Part of a small language model's weights.
Training: 98M tokens, 2983 steps.
Each number is 200 + 20 x the weight over its row's rms, rounded and kept within 0 to 999. Layers, rows and columns count from 0. The size before them is the row's rms in percent of the matrix's.

# layer 3 attention query, 128x128, rms 0.0414, rows 0-54, columns 0-63
116,217,253,193,227,187,185,189,198,177,179,223,189,217,200,192,213,178,188,203,198,197,175,237,186,207,186,171,198,170,214,211,188,211,192,217,193,195,227,186,190,200,189,228,205,213,199,176,210,231,173,199,203,208,229,193,192,168,179,191,231,230,189,203,202
114,189,182,181,184,216,221,176,222,210,213,174,222,212,164,217,180,173,235,194,206,210,165,206,191,185,192,217,174,194,201,211,209,153,170,180,210,196,259,241,238,201,224,200,231,202,178,245,190,206,179,227,182,179,188,214,183,177,197,213,174,205,208,226,192
115,217,185,237,227,228,194,190,177,200,178,217,186,198,184,177,244,186,207,193,199,193,211,181,228,186,203,189,167,221,165,206,201,184,211,178,153,196,210,212,183,176,196,170,194,179,185,171,218,196,202,182,209,209,211,199,198,218,213,187,232,156,216,223,190
120,182,182,186,206,205,165,184,239,191,219,178,187,202,225,226,201,200,202,204,219,173,204,185,207,221,177,202,222,203,185,228,259,209,235,225,178,194,178,192,204,190,198,213,179,203,225,165,189,185,194,226,207,179,205,183,224,225,192,160,234,222,215,175,205
106,181,204,210,208,200,201,167,197,210,162,189,213,196,194,157,198,216,166,203,183,218,199,171,217,186,178,225,197,191,198,202,211,190,205,196,216,199,169,216,147,201,212,186,207,199,176,204,179,213,179,179,209,196,200,174,227,223,209,243,195,196,207,177,217
118,179,217,200,229,214,210,191,201,177,202,185,182,187,227,203,191,190,188,199,240,211,217,196,179,213,193,211,198,236,204,195,238,224,195,218,200,199,201,153,200,216,204,217,198,238,216,167,222,187,190,196,230,154,176,172,213,193,169,224,208,198,205,204,179
113,185,210,235,216,224,238,190,217,207,185,233,179,194,209,209,210,195,219,203,197,212,215,197,212,224,194,205,224,178,214,215,197,219,210,193,219,158,201,195,185,209,198,202,229,200,214,259,206,215,230,179,173,154,187,201,190,196,202,193,191,200,176,192,177
101,182,177,155,207,172,208,161,202,157,196,191,224,180,190,206,232,193,196,198,234,201,231,185,192,215,202,223,210,211,178,184,183,181,230,197,216,210,187,194,198,222,196,239,198,237,199,231,180,198,206,220,205,188,141,156,192,198,220,195,237,209,204,181,173
102,195,188,210,207,241,173,203,215,235,231,183,181,197,188,201,213,171,232,181,199,182,210,212,182,229,215,211,184,186,222,196,185,193,188,239,216,208,224,227,165,199,202,196,195,172,186,183,206,198,221,200,202,220,218,161,174,211,206,216,181,198,196,210,214
093,240,238,237,217,200,195,185,158,206,207,197,225,211,227,211,211,190,208,180,219,237,216,181,182,209,233,214,194,218,163,210,210,220,187,219,206,236,222,236,191,194,214,195,196,172,181,200,223,206,188,201,173,165,188,222,167,238,197,179,211,173,173,225,213
122,207,178,204,207,188,198,166,201,210,202,193,216,181,209,211,192,193,213,209,162,168,229,201,209,167,210,237,180,183,182,219,213,206,236,200,231,190,205,237,166,238,202,173,184,206,154,181,157,209,203,208,218,179,243,194,206,260,215,220,191,179,195,215,190
103,205,211,199,186,221,192,169,212,211,221,185,221,204,220,205,206,196,177,225,197,208,220,177,156,195,183,193,222,215,181,207,190,165,154,204,203,186,186,183,242,206,184,193,186,229,247,195,198,223,181,219,173,171,167,192,210,189,188,197,173,213,171,233,167
099,229,206,181,218,190,201,222,165,209,218,207,192,217,209,186,210,187,176,191,207,209,200,192,203,171,189,226,187,180,225,164,165,194,219,201,225,213,241,178,186,184,162,195,191,166,216,176,171,176,225,183,201,186,230,207,184,226,215,218,187,210,190,227,228
114,199,252,191,206,253,244,187,224,221,182,198,215,220,215,160,187,250,158,189,194,222,212,211,183,211,222,184,205,204,200,189,164,233,220,190,239,211,201,211,183,152,179,184,213,198,187,206,222,179,196,195,198,206,203,202,225,197,188,181,222,201,195,243,173
110,202,240,200,196,246,210,214,236,207,213,208,217,188,170,162,198,223,225,221,204,210,185,192,174,178,237,209,214,203,241,209,237,213,197,209,189,210,202,222,157,198,223,190,199,181,201,175,190,184,217,176,177,203,184,233,232,196,197,201,155,205,210,223,173
126,205,202,229,224,185,180,179,232,209,195,209,226,195,207,213,205,236,199,205,228,213,208,225,167,199,172,189,221,186,202,208,188,192,195,205,223,183,189,173,217,224,183,201,163,226,192,198,202,187,195,178,224,188,169,209,176,187,183,164,218,208,205,158,211
101,195,195,174,212,216,190,196,197,234,185,214,209,225,178,200,168,210,180,169,220,220,182,224,189,216,204,220,204,226,191,183,203,184,163,179,190,188,221,206,190,199,201,195,180,193,189,189,175,234,193,232,227,185,190,216,220,181,198,196,168,198,198,184,167
097,181,223,188,207,202,248,186,204,208,200,181,217,213,197,199,180,214,180,190,217,220,220,190,201,214,202,227,212,184,234,221,200,228,200,178,165,180,200,166,230,239,182,208,193,193,201,186,201,187,206,220,178,204,182,187,195,197,207,190,221,251,186,230,221
120,202,218,211,193,175,204,190,211,185,203,193,194,184,191,236,185,176,208,166,230,206,210,180,211,225,171,190,206,174,200,206,224,182,190,214,207,212,177,191,219,170,187,210,184,205,223,227,236,181,187,231,193,170,164,207,204,176,156,201,187,212,223,183,209
108,224,204,177,204,163,223,199,191,208,205,216,185,205,193,217,213,186,187,211,225,171,161,186,201,204,193,185,212,201,229,180,210,220,164,200,246,189,223,209,221,179,217,206,241,211,229,208,186,190,178,233,179,171,154,204,211,186,165,185,209,192,197,182,183
119,206,181,176,227,194,183,189,215,232,217,235,173,178,220,229,221,212,204,209,204,193,228,195,208,220,185,191,174,190,202,189,243,214,208,221,202,190,197,206,179,166,203,211,203,210,185,193,198,196,192,200,220,176,223,180,183,180,164,223,195,215,201,178,209
128,209,179,188,178,199,210,176,202,211,210,176,218,188,172,180,194,203,204,208,178,191,219,192,163,199,197,186,190,189,201,202,220,193,193,221,183,212,176,241,237,222,205,188,221,177,212,164,187,193,151,169,216,197,162,179,193,246,224,219,206,158,212,225,186
115,201,176,166,182,221,161,188,228,197,195,226,205,197,160,186,202,238,212,206,176,185,213,198,177,203,224,212,203,176,212,203,181,175,220,214,202,200,175,209,178,211,195,175,205,209,196,219,193,218,199,188,184,171,200,185,191,210,223,240,192,188,214,222,194
099,230,201,205,217,172,208,221,214,224,228,200,229,188,192,191,217,168,208,211,195,208,157,212,184,218,186,162,182,191,197,206,170,225,213,205,205,158,204,217,201,169,172,210,188,228,173,196,178,221,198,218,186,197,220,181,222,213,222,188,195,167,203,236,170
102,219,193,212,165,213,189,204,158,154,183,229,237,222,215,199,204,217,216,232,202,167,150,156,210,211,208,209,162,193,203,196,200,224,204,182,193,206,172,212,179,205,194,198,184,209,186,228,198,189,194,214,214,180,176,201,184,150,198,173,198,236,220,219,169
125,223,185,210,231,224,170,169,227,212,242,220,224,180,183,205,161,209,187,219,190,194,230,212,202,177,180,219,215,173,174,199,225,197,174,196,206,231,145,184,217,200,217,200,215,223,183,211,173,213,217,195,203,206,172,213,192,251,234,185,197,174,214,216,192
118,185,169,159,225,221,193,177,225,212,170,213,209,230,167,196,220,196,196,236,157,188,209,179,183,167,189,246,189,199,209,180,215,189,216,188,230,217,175,188,186,205,193,158,182,187,185,167,187,213,187,181,194,216,172,227,188,221,183,208,195,190,222,172,213
110,166,198,208,181,187,229,155,193,234,198,194,197,185,196,223,224,154,173,184,180,220,221,187,162,189,223,190,175,186,186,204,208,185,220,228,196,245,190,227,184,206,204,192,200,186,222,204,210,190,196,209,196,202,176,218,219,205,207,217,180,226,207,172,205
112,272,207,199,197,238,226,197,183,196,194,225,196,205,233,201,202,201,222,223,161,165,182,172,168,188,217,219,174,158,236,224,179,204,199,219,208,167,210,215,186,191,179,188,193,200,204,171,184,204,186,193,211,211,206,205,189,214,191,188,233,217,225,217,186
111,216,200,194,207,220,218,176,212,205,205,214,201,199,209,186,204,251,187,204,177,186,190,172,227,194,203,206,228,208,152,190,206,177,196,205,204,193,189,237,173,224,188,177,210,212,173,151,175,200,188,173,186,213,217,206,186,210,227,191,215,191,198,214,186
132,195,169,162,193,212,231,172,147,213,194,203,234,210,198,196,203,211,171,206,185,206,197,187,196,205,206,182,161,189,192,189,203,212,227,191,182,208,161,203,185,210,192,149,205,207,184,193,156,174,185,225,183,204,198,237,196,190,210,210,162,177,195,205,199
104,203,236,181,167,185,226,184,188,205,207,181,201,181,179,219,194,153,216,219,243,196,220,252,194,204,214,179,220,217,190,209,181,165,213,178,215,206,205,214,197,200,210,218,205,239,200,206,201,215,166,218,185,217,210,187,174,197,184,195,185,224,211,204,195
106,229,218,219,230,191,167,165,177,208,219,219,148,203,185,202,171,215,216,201,175,189,190,211,238,210,187,202,180,199,225,158,190,186,195,203,223,194,191,197,165,181,181,199,202,221,204,191,158,189,212,177,220,213,219,163,232,212,227,217,190,215,216,163,199
104,213,204,192,204,194,200,209,154,206,193,235,175,201,232,214,202,203,184,170,194,185,212,235,213,180,185,200,211,225,183,219,238,216,172,225,204,187,135,222,191,224,198,223,165,204,177,198,196,179,199,234,191,222,237,174,199,192,223,195,240,237,245,187,189
117,213,225,194,188,204,197,216,196,201,183,205,216,210,201,200,218,227,174,183,223,244,174,249,221,231,210,200,227,217,207,208,196,220,187,196,168,218,237,216,203,213,205,200,219,203,214,186,202,200,219,228,198,196,216,192,248,177,220,164,229,215,204,207,186
115,178,215,198,168,173,201,229,202,230,177,200,203,199,189,175,176,215,207,178,192,230,178,226,203,187,207,204,174,189,214,222,180,174,194,203,201,188,240,186,177,203,191,242,213,225,176,188,169,198,237,226,171,227,224,223,196,167,213,208,223,205,205,233,185
118,199,182,175,183,219,185,181,218,187,235,186,184,185,191,210,201,226,170,203,178,221,230,164,162,209,193,220,184,173,189,208,203,181,175,190,218,224,201,211,202,217,209,227,215,208,191,176,189,222,170,162,207,190,217,200,186,232,223,220,207,167,194,212,209
101,195,207,153,196,199,173,195,212,220,192,218,185,204,178,206,174,189,200,180,207,229,212,230,212,184,212,238,209,197,236,209,215,206,201,237,172,196,179,204,164,205,207,180,209,195,222,201,221,227,192,190,176,167,243,222,206,199,187,200,167,225,216,232,215
118,161,210,188,230,201,176,210,198,207,213,185,202,205,204,216,187,241,197,174,180,172,230,204,208,214,201,215,169,208,192,197,194,220,178,198,214,238,199,205,185,197,208,173,212,197,170,178,191,205,211,203,215,244,183,178,173,191,195,219,209,199,207,228,180
114,196,213,181,192,201,192,198,205,200,171,182,239,176,186,219,145,165,232,236,207,218,190,196,204,213,265,185,216,221,172,216,186,202,198,235,213,197,185,196,165,214,247,197,198,194,247,193,192,166,215,194,179,208,165,215,224,181,194,190,191,187,180,209,188
110,261,209,191,235,183,223,227,243,220,198,221,197,173,179,196,182,184,202,191,184,222,208,180,170,204,204,201,200,220,234,165,185,225,148,184,194,224,181,214,141,212,180,211,198,187,224,219,191,167,201,220,180,193,229,229,176,228,204,200,211,208,224,195,192
116,210,196,193,176,178,158,180,210,201,207,223,206,232,204,204,196,194,220,236,195,203,203,211,203,190,245,186,149,207,211,166,210,226,212,209,187,220,190,211,202,179,193,192,225,218,171,189,155,190,198,219,223,210,209,228,193,220,214,196,189,192,212,236,209
112,200,193,196,201,197,215,181,230,222,185,197,233,186,234,189,200,201,198,192,228,233,220,174,173,206,160,176,202,195,193,223,216,201,212,195,189,219,183,230,205,188,223,238,231,182,213,131,161,218,191,203,237,235,180,152,207,195,206,212,210,205,196,185,198
113,190,200,244,167,197,229,199,221,219,195,172,222,220,200,199,186,168,210,191,214,193,193,205,237,222,197,192,213,169,216,236,172,208,219,192,201,204,195,216,209,245,206,189,196,208,184,200,214,172,234,247,195,190,213,221,237,170,170,180,214,238,203,214,177
112,213,211,177,201,183,188,180,167,262,214,183,206,171,181,170,205,206,200,202,192,179,217,192,183,241,226,184,189,206,245,208,155,205,203,228,224,208,212,194,165,183,222,194,198,184,177,211,204,232,187,206,183,238,208,221,216,211,177,213,216,193,202,162,191
124,201,158,160,212,232,190,195,268,225,205,234,198,189,195,177,180,200,220,201,178,210,234,166,219,191,197,188,159,200,178,192,244,221,194,202,204,222,169,245,203,205,193,195,186,180,197,198,193,186,187,202,207,222,178,205,192,223,237,205,215,152,219,173,203
124,199,215,229,166,222,184,208,178,180,166,176,211,198,161,183,199,213,225,195,229,206,198,230,203,216,236,179,224,208,175,194,169,220,204,215,168,201,203,231,213,210,187,190,213,245,231,226,178,195,203,236,176,215,205,225,170,182,191,183,178,244,192,206,194
117,216,205,178,195,198,184,174,209,214,187,170,194,213,173,204,203,196,191,194,235,204,221,208,171,239,182,182,229,210,210,182,204,190,191,188,244,194,228,214,215,178,184,192,189,230,194,199,193,188,185,232,184,212,176,179,213,194,220,174,212,199,206,202,208
118,208,239,215,154,169,207,170,189,198,194,206,233,206,153,221,222,164,191,207,211,191,213,227,189,182,217,189,244,196,216,191,157,177,224,190,222,220,220,180,199,162,207,207,175,215,205,214,181,216,194,212,195,158,229,232,203,172,178,179,189,208,180,226,203
111,188,184,195,250,223,207,213,165,215,187,194,222,184,158,165,196,229,150,196,169,208,214,177,217,189,230,201,202,184,177,198,178,181,222,212,198,215,176,182,165,182,177,235,178,158,197,213,207,218,184,175,214,199,211,222,183,242,169,207,209,206,216,192,214
110,185,244,212,206,200,232,197,221,199,187,221,196,194,183,207,212,187,201,226,156,216,180,188,255,163,178,194,212,194,214,223,163,214,204,203,209,184,194,230,185,206,183,190,232,178,203,190,178,234,229,211,190,209,198,198,216,177,173,208,182,236,163,192,192
098,178,194,183,231,191,197,209,193,212,211,198,215,182,201,221,194,219,195,175,201,190,193,182,216,217,154,205,190,190,198,231,190,220,197,172,187,215,195,199,232,213,228,213,219,185,185,204,188,176,181,240,223,205,190,201,159,235,207,207,219,203,217,196,210
113,213,208,223,196,193,193,240,202,181,212,159,181,183,222,195,183,171,190,177,162,199,180,213,207,205,205,222,230,182,198,213,213,236,232,176,179,177,182,206,187,200,203,183,192,227,192,207,205,209,211,205,225,190,156,172,195,227,196,207,227,225,206,201,210
111,207,213,192,191,198,213,192,203,222,208,178,197,194,223,221,159,151,231,200,217,226,206,210,195,218,177,203,214,199,204,210,205,210,195,200,198,205,219,196,223,217,209,182,197,232,209,212,206,212,193,206,178,152,151,228,189,184,195,215,198,222,187,183,233
114,178,172,177,198,178,190,204,194,179,174,178,209,222,180,259,222,208,194,222,248,191,197,212,225,244,166,215,219,189,214,204,170,207,182,211,193,218,195,186,198,218,206,211,223,204,194,217,169,145,166,223,187,213,212,201,193,192,210,178,219,193,253,175,187
# layer 3 attention key, 128x128, rms 0.0414, rows 0-53, columns 0-63
122,206,187,191,189,170,168,209,179,190,224,178,194,214,233,191,181,198,163,194,205,206,220,225,222,223,185,214,233,202,219,194,207,215,188,213,203,207,184,240,173,181,189,193,195,173,199,197,230,193,186,207,194,177,186,224,238,168,198,197,226,205,189,202,247
111,198,207,216,177,185,239,210,234,167,208,221,195,228,180,173,174,198,191,223,211,189,196,232,248,178,205,184,204,200,177,184,172,229,231,232,190,181,182,176,220,181,196,206,215,176,185,221,182,156,165,175,212,219,158,184,207,186,190,222,202,212,160,204,185
113,198,208,175,203,191,189,197,196,215,182,170,194,215,185,144,205,220,191,164,195,214,195,203,184,193,214,214,184,197,208,192,191,184,183,184,171,212,207,226,178,213,199,174,202,213,189,218,180,188,262,222,206,236,208,204,199,157,193,212,183,226,197,205,178
121,190,206,192,231,205,196,192,173,175,239,225,218,192,205,218,182,175,218,218,176,204,220,182,179,174,208,195,177,215,189,183,227,184,187,176,209,177,152,218,218,180,179,215,167,215,192,235,216,222,154,181,210,215,173,206,216,220,230,231,218,173,199,208,222
098,237,206,219,221,178,163,226,197,196,203,249,173,198,206,185,224,199,199,218,189,204,224,190,261,171,214,190,167,186,200,195,207,197,200,172,245,208,200,242,168,225,218,190,193,190,212,159,197,161,213,222,195,226,170,220,199,198,202,174,200,229,207,220,188
110,188,155,197,203,171,179,186,214,201,235,202,184,178,213,199,214,203,218,218,209,209,233,181,183,186,197,190,172,228,197,214,223,210,204,193,191,175,206,188,204,211,164,203,175,187,218,184,209,203,171,200,179,199,198,195,219,245,204,209,191,197,218,221,194
120,224,204,192,205,181,199,203,211,186,193,207,182,192,200,201,214,209,199,185,209,189,206,171,196,200,168,151,199,231,190,195,200,189,209,206,194,222,198,208,175,197,215,216,177,188,213,201,199,227,183,188,174,176,218,181,208,182,155,175,209,219,193,205,213
098,190,163,229,209,196,210,213,198,196,180,201,182,211,209,210,196,178,224,199,185,184,182,164,203,154,202,240,220,181,215,207,200,214,198,184,197,200,184,185,203,192,214,208,212,179,189,231,201,213,188,150,256,200,211,248,200,268,193,203,198,176,201,240,197
096,167,229,237,191,178,179,211,172,181,218,225,211,185,160,190,160,201,172,214,192,198,206,179,163,172,209,197,195,213,201,215,198,224,202,230,175,200,203,213,229,218,203,229,216,210,184,205,194,179,206,229,170,203,219,166,200,209,193,206,205,227,223,181,223
106,202,167,150,176,175,187,205,218,208,224,232,200,165,205,183,186,198,183,203,177,168,210,246,185,183,172,202,210,196,195,234,195,208,221,179,219,211,208,189,248,195,197,223,206,212,196,227,223,177,195,195,195,196,247,177,218,173,181,188,197,184,191,205,183
125,230,264,205,201,203,235,223,212,200,189,237,228,203,193,171,192,182,214,190,207,185,197,204,214,189,197,154,195,193,217,218,173,222,175,156,218,201,198,224,200,161,189,236,220,221,206,199,163,226,178,188,184,209,225,208,187,184,220,224,191,220,182,202,220
099,164,198,162,211,186,198,224,191,160,244,208,205,182,192,197,172,165,222,216,187,177,188,198,188,198,224,203,207,200,176,179,214,206,225,190,194,230,224,188,217,158,205,224,169,192,182,198,217,164,215,201,202,222,199,190,188,232,193,197,211,175,230,163,228
100,227,210,215,183,225,203,226,217,208,219,209,222,195,179,226,208,189,193,184,232,195,194,202,166,210,199,189,209,203,226,212,220,217,179,216,210,192,194,212,150,227,198,209,199,189,214,194,230,206,166,237,229,200,197,228,212,202,204,200,213,203,174,195,173
116,192,217,203,198,149,209,225,228,175,203,199,191,204,231,213,193,193,213,200,216,200,216,237,184,213,168,183,234,164,185,172,227,218,212,172,193,207,205,186,184,216,209,230,211,216,193,204,210,219,213,233,180,212,177,222,218,191,200,215,205,196,208,181,193
105,212,199,202,173,211,216,190,207,160,197,240,206,209,173,199,193,199,210,203,202,243,204,237,195,200,222,193,180,199,189,203,177,207,182,176,212,188,208,202,192,184,218,209,204,210,207,229,203,212,251,210,178,215,204,207,199,158,184,235,176,205,196,189,202
121,204,189,178,207,201,207,193,169,231,197,199,176,213,204,207,174,189,203,187,180,203,180,158,242,195,199,202,185,206,219,177,175,186,191,199,197,197,210,224,201,181,200,187,215,198,190,159,214,214,204,240,216,171,176,223,205,227,206,192,199,193,175,172,153
101,188,212,204,165,212,237,175,218,207,243,236,212,204,182,179,199,222,211,212,199,224,203,164,192,208,234,170,217,191,202,168,222,218,223,215,172,194,205,188,229,211,224,171,196,219,211,161,200,195,184,195,166,199,204,218,201,201,185,194,176,224,180,223,178
105,212,199,203,209,180,189,184,215,196,195,225,223,198,192,225,219,194,222,168,216,178,169,183,183,221,196,177,209,147,201,187,224,193,213,216,266,220,192,167,203,194,188,204,201,203,198,216,214,195,176,209,211,172,175,210,183,230,177,219,192,166,255,198,175
118,175,176,177,208,200,192,200,196,209,231,221,151,202,221,212,222,193,206,227,210,191,219,198,216,183,193,210,166,211,206,215,232,174,188,207,188,166,188,193,225,214,207,209,228,212,198,193,178,181,173,186,224,198,206,173,175,212,189,197,233,192,183,206,182
109,210,144,211,211,187,209,229,225,172,182,167,175,177,163,166,192,222,201,231,215,202,239,201,209,220,194,219,197,205,164,192,214,195,229,172,185,225,182,224,210,192,196,161,183,208,222,210,207,178,176,189,211,202,221,181,210,247,204,192,179,183,209,176,228
127,212,216,224,198,204,245,187,209,202,239,193,232,212,198,196,186,188,149,201,221,204,218,190,183,167,180,193,212,189,183,194,226,141,179,222,192,213,191,195,176,212,195,176,155,232,225,193,229,217,224,204,202,198,210,196,218,232,197,223,171,191,222,234,204
126,204,192,187,170,220,200,200,226,174,199,205,218,184,171,176,187,216,233,209,169,179,210,191,209,164,214,216,157,181,192,198,218,206,245,214,187,208,159,219,187,169,226,175,233,194,170,206,170,228,211,210,163,216,214,200,186,200,225,205,184,194,209,195,208
119,201,183,200,192,188,231,204,193,207,156,230,184,235,187,184,185,182,200,143,216,242,211,212,210,210,221,160,211,180,222,208,163,211,193,222,231,184,211,198,173,196,203,211,187,172,221,156,197,175,211,193,154,221,191,200,211,161,180,202,175,221,206,196,186
099,173,191,202,206,206,174,191,229,205,221,195,194,180,176,174,162,196,178,198,199,191,207,218,207,231,187,186,222,219,197,195,198,196,210,197,196,187,172,212,221,183,204,220,244,206,266,220,210,183,214,225,143,182,214,226,195,200,216,191,187,201,166,180,215
109,197,225,207,208,208,200,196,185,192,202,184,176,185,200,229,191,205,195,206,235,187,214,195,239,202,173,214,229,222,212,215,213,185,152,209,211,215,179,232,215,204,210,225,195,172,198,173,206,192,176,190,225,238,273,191,215,199,221,197,205,189,189,186,178
120,171,213,193,176,196,242,206,171,178,175,219,183,193,171,199,221,231,196,157,158,212,182,161,227,187,193,177,219,211,176,179,174,231,233,209,205,183,196,169,150,202,208,196,226,192,225,179,193,219,210,173,184,241,192,191,194,225,203,189,185,187,192,185,205
107,198,217,218,183,183,177,227,206,191,175,223,212,199,210,173,203,227,233,174,227,194,190,221,197,195,251,216,197,217,219,165,192,191,215,200,206,195,252,241,168,203,181,188,203,182,211,172,210,216,199,191,159,200,199,196,184,200,212,186,211,221,188,243,192
115,225,190,210,204,202,199,239,204,226,195,228,203,227,210,186,213,156,249,239,221,202,225,199,192,195,179,231,195,224,170,220,193,184,220,170,177,241,225,217,178,168,241,189,204,213,180,220,162,220,202,209,214,188,194,198,174,201,206,199,215,224,149,196,245
115,194,229,211,211,171,196,200,204,199,200,181,170,178,153,206,170,201,191,212,218,199,221,233,175,207,187,207,203,206,233,177,197,189,186,194,219,225,215,193,183,190,211,201,185,203,180,200,173,213,191,223,177,229,189,170,210,207,237,207,182,220,207,230,204
124,184,216,201,176,173,199,242,183,201,190,208,217,209,221,228,215,213,210,187,200,210,230,213,180,203,198,181,185,164,196,183,223,211,219,205,195,221,192,188,176,170,223,226,210,198,207,228,230,224,232,234,190,215,197,206,194,203,213,212,184,206,203,241,202
133,227,206,250,171,200,198,231,215,207,171,215,193,200,206,160,202,207,221,175,197,206,188,217,197,197,196,198,232,221,223,172,221,166,186,221,174,212,191,205,195,205,191,186,179,230,209,198,204,192,205,180,203,202,234,171,188,206,222,221,180,190,193,184,166
102,216,213,203,226,171,203,224,216,206,186,188,184,192,222,214,220,186,180,226,187,200,199,204,199,180,187,230,221,163,198,201,244,247,196,183,196,174,178,214,229,195,176,198,217,234,237,175,213,190,191,193,224,174,200,191,204,201,217,164,216,214,190,179,205
102,238,186,191,220,200,220,219,189,180,180,150,188,208,180,205,203,196,172,195,191,213,196,180,214,211,218,231,212,196,184,256,216,188,170,193,201,193,216,196,162,197,210,195,176,194,225,199,211,212,202,191,200,206,209,190,170,197,212,189,166,223,195,225,244
100,225,211,148,236,183,216,177,197,203,201,216,182,183,204,187,204,209,213,201,180,233,209,167,213,218,193,194,169,200,236,182,240,174,187,215,187,220,215,231,226,182,170,201,165,216,182,198,190,192,212,228,230,202,189,234,192,166,217,192,201,208,186,209,232
113,221,212,180,202,214,203,209,201,200,225,203,193,199,182,228,172,208,202,184,248,219,207,181,193,239,182,195,227,182,244,224,204,178,178,179,203,197,213,197,227,206,184,223,189,240,198,192,201,181,209,208,196,202,179,233,216,184,174,228,167,202,201,173,199
118,200,183,208,178,208,208,195,211,206,191,198,197,231,228,198,192,214,206,177,248,213,176,203,193,245,197,201,241,204,184,210,203,182,175,198,198,188,184,207,226,206,221,207,186,185,204,253,203,170,192,242,202,201,198,208,218,174,154,179,208,228,173,188,204
113,189,189,188,185,191,181,178,168,224,204,211,245,208,223,175,225,210,203,175,211,191,202,219,223,187,209,180,190,196,192,189,227,179,239,195,161,222,195,180,191,214,234,219,178,146,182,222,223,214,209,216,165,253,168,189,219,203,233,203,192,216,184,210,210
108,223,153,253,202,222,237,206,216,224,227,220,193,198,215,181,226,205,203,205,222,242,206,179,206,187,174,193,203,178,208,200,211,208,175,187,206,211,214,183,188,191,175,153,225,236,193,188,204,189,216,225,175,211,190,206,189,177,194,183,210,224,210,181,183
116,215,211,202,192,218,243,178,136,208,198,211,205,257,217,216,205,214,222,207,207,231,212,216,195,205,213,192,206,224,209,202,205,189,231,184,171,189,201,231,167,220,193,239,187,181,184,216,205,200,207,234,171,199,190,186,193,210,202,195,190,198,209,200,189
116,221,193,195,210,201,198,236,198,174,224,219,234,205,236,223,203,185,206,192,219,173,184,211,202,164,189,199,235,193,202,194,186,192,216,176,178,181,234,175,225,199,232,249,200,220,177,239,204,212,213,214,191,199,198,190,192,187,189,220,170,230,174,217,185
110,180,212,195,211,170,191,208,212,210,216,214,226,184,189,170,228,189,219,179,220,236,201,182,195,198,173,223,187,218,223,231,204,223,194,252,171,231,246,203,206,204,197,191,201,209,217,185,179,221,213,188,180,188,178,201,235,185,194,197,194,211,203,184,193
114,195,197,200,136,218,242,188,198,181,189,172,208,170,216,195,199,215,232,239,203,194,181,231,182,162,200,210,210,185,187,207,181,222,192,180,173,193,213,230,213,167,174,205,191,226,239,209,186,222,219,178,190,206,215,180,227,191,206,186,208,180,203,208,180
122,186,187,205,225,175,198,180,200,151,215,181,195,211,208,198,221,171,193,228,174,207,206,194,197,198,216,230,203,213,171,161,216,190,243,233,208,237,169,193,230,213,236,195,186,208,216,219,217,216,228,209,172,186,193,224,197,217,188,204,197,226,208,174,219
114,196,229,209,196,181,191,187,226,174,192,213,221,161,238,219,210,203,223,194,227,203,234,183,200,210,192,189,188,215,208,228,216,198,172,189,200,186,159,187,217,177,194,209,181,204,196,209,199,178,144,219,193,189,195,197,179,188,173,203,201,197,176,196,199
114,203,195,212,226,169,200,193,190,196,179,205,183,167,218,225,159,219,193,202,223,252,187,203,170,214,198,223,185,160,199,208,190,180,197,208,189,175,211,221,212,192,195,190,197,208,223,175,223,204,225,199,189,197,189,190,187,168,250,196,184,257,196,226,227
120,177,189,241,198,182,204,204,191,159,215,195,198,219,199,155,209,186,240,196,159,189,185,186,197,181,177,204,203,189,223,159,209,193,202,200,160,195,183,204,195,197,187,199,201,186,205,217,190,242,220,185,167,202,199,190,212,228,210,195,196,233,196,243,197
118,199,192,229,206,187,225,190,192,210,195,199,172,174,212,216,232,191,195,205,226,212,207,183,193,212,143,228,221,209,213,222,237,185,162,185,198,208,212,137,220,175,181,234,183,193,191,181,191,175,199,185,219,159,197,198,214,161,195,213,210,193,198,169,169
106,171,159,221,188,173,173,189,202,169,174,192,194,184,208,210,181,176,188,204,199,185,181,192,217,195,213,239,211,194,196,168,240,211,213,221,157,189,167,191,194,178,181,221,222,205,204,222,187,192,206,188,191,167,184,210,203,235,187,169,189,236,233,186,218
116,173,201,169,161,220,233,221,233,204,190,202,168,187,231,178,180,199,186,209,236,212,185,212,225,212,197,194,196,189,167,242,208,194,203,180,178,176,204,194,209,215,217,216,199,205,221,190,211,161,189,203,223,187,214,226,202,179,178,150,184,214,172,186,213
114,201,208,215,194,165,182,221,217,239,199,236,212,211,213,220,215,184,183,180,200,198,181,210,164,195,184,221,198,199,206,205,172,153,222,187,202,177,224,217,176,212,213,179,208,180,161,180,207,196,203,207,184,211,215,216,189,199,229,173,177,188,200,229,202
117,200,237,236,190,198,201,227,195,184,199,193,188,190,182,205,205,185,256,183,212,212,228,207,194,258,191,221,191,209,234,212,219,188,197,173,193,193,241,194,182,209,251,200,186,169,215,222,212,195,227,188,165,188,184,204,163,167,202,210,225,208,180,180,224
106,190,207,212,217,230,189,209,182,197,190,225,221,184,205,176,207,219,173,197,202,196,187,174,178,214,201,238,185,195,208,181,190,206,187,181,198,213,172,192,189,236,201,195,216,194,218,207,208,172,215,182,226,205,183,215,195,205,223,224,236,164,205,211,175
113,204,212,169,221,186,178,166,187,211,199,189,212,192,201,252,201,179,168,233,208,143,233,222,197,223,193,194,160,185,190,216,231,209,167,211,223,184,199,239,217,206,205,205,176,190,199,191,157,198,194,193,200,186,194,209,186,193,218,220,199,151,200,208,203
110,202,157,183,189,195,179,208,202,208,223,237,179,171,196,208,207,198,182,231,198,161,211,185,198,205,188,227,193,192,168,211,220,193,208,220,200,228,207,204,202,230,172,184,202,180,221,217,219,150,188,182,212,166,193,204,184,193,211,203,209,224,192,207,223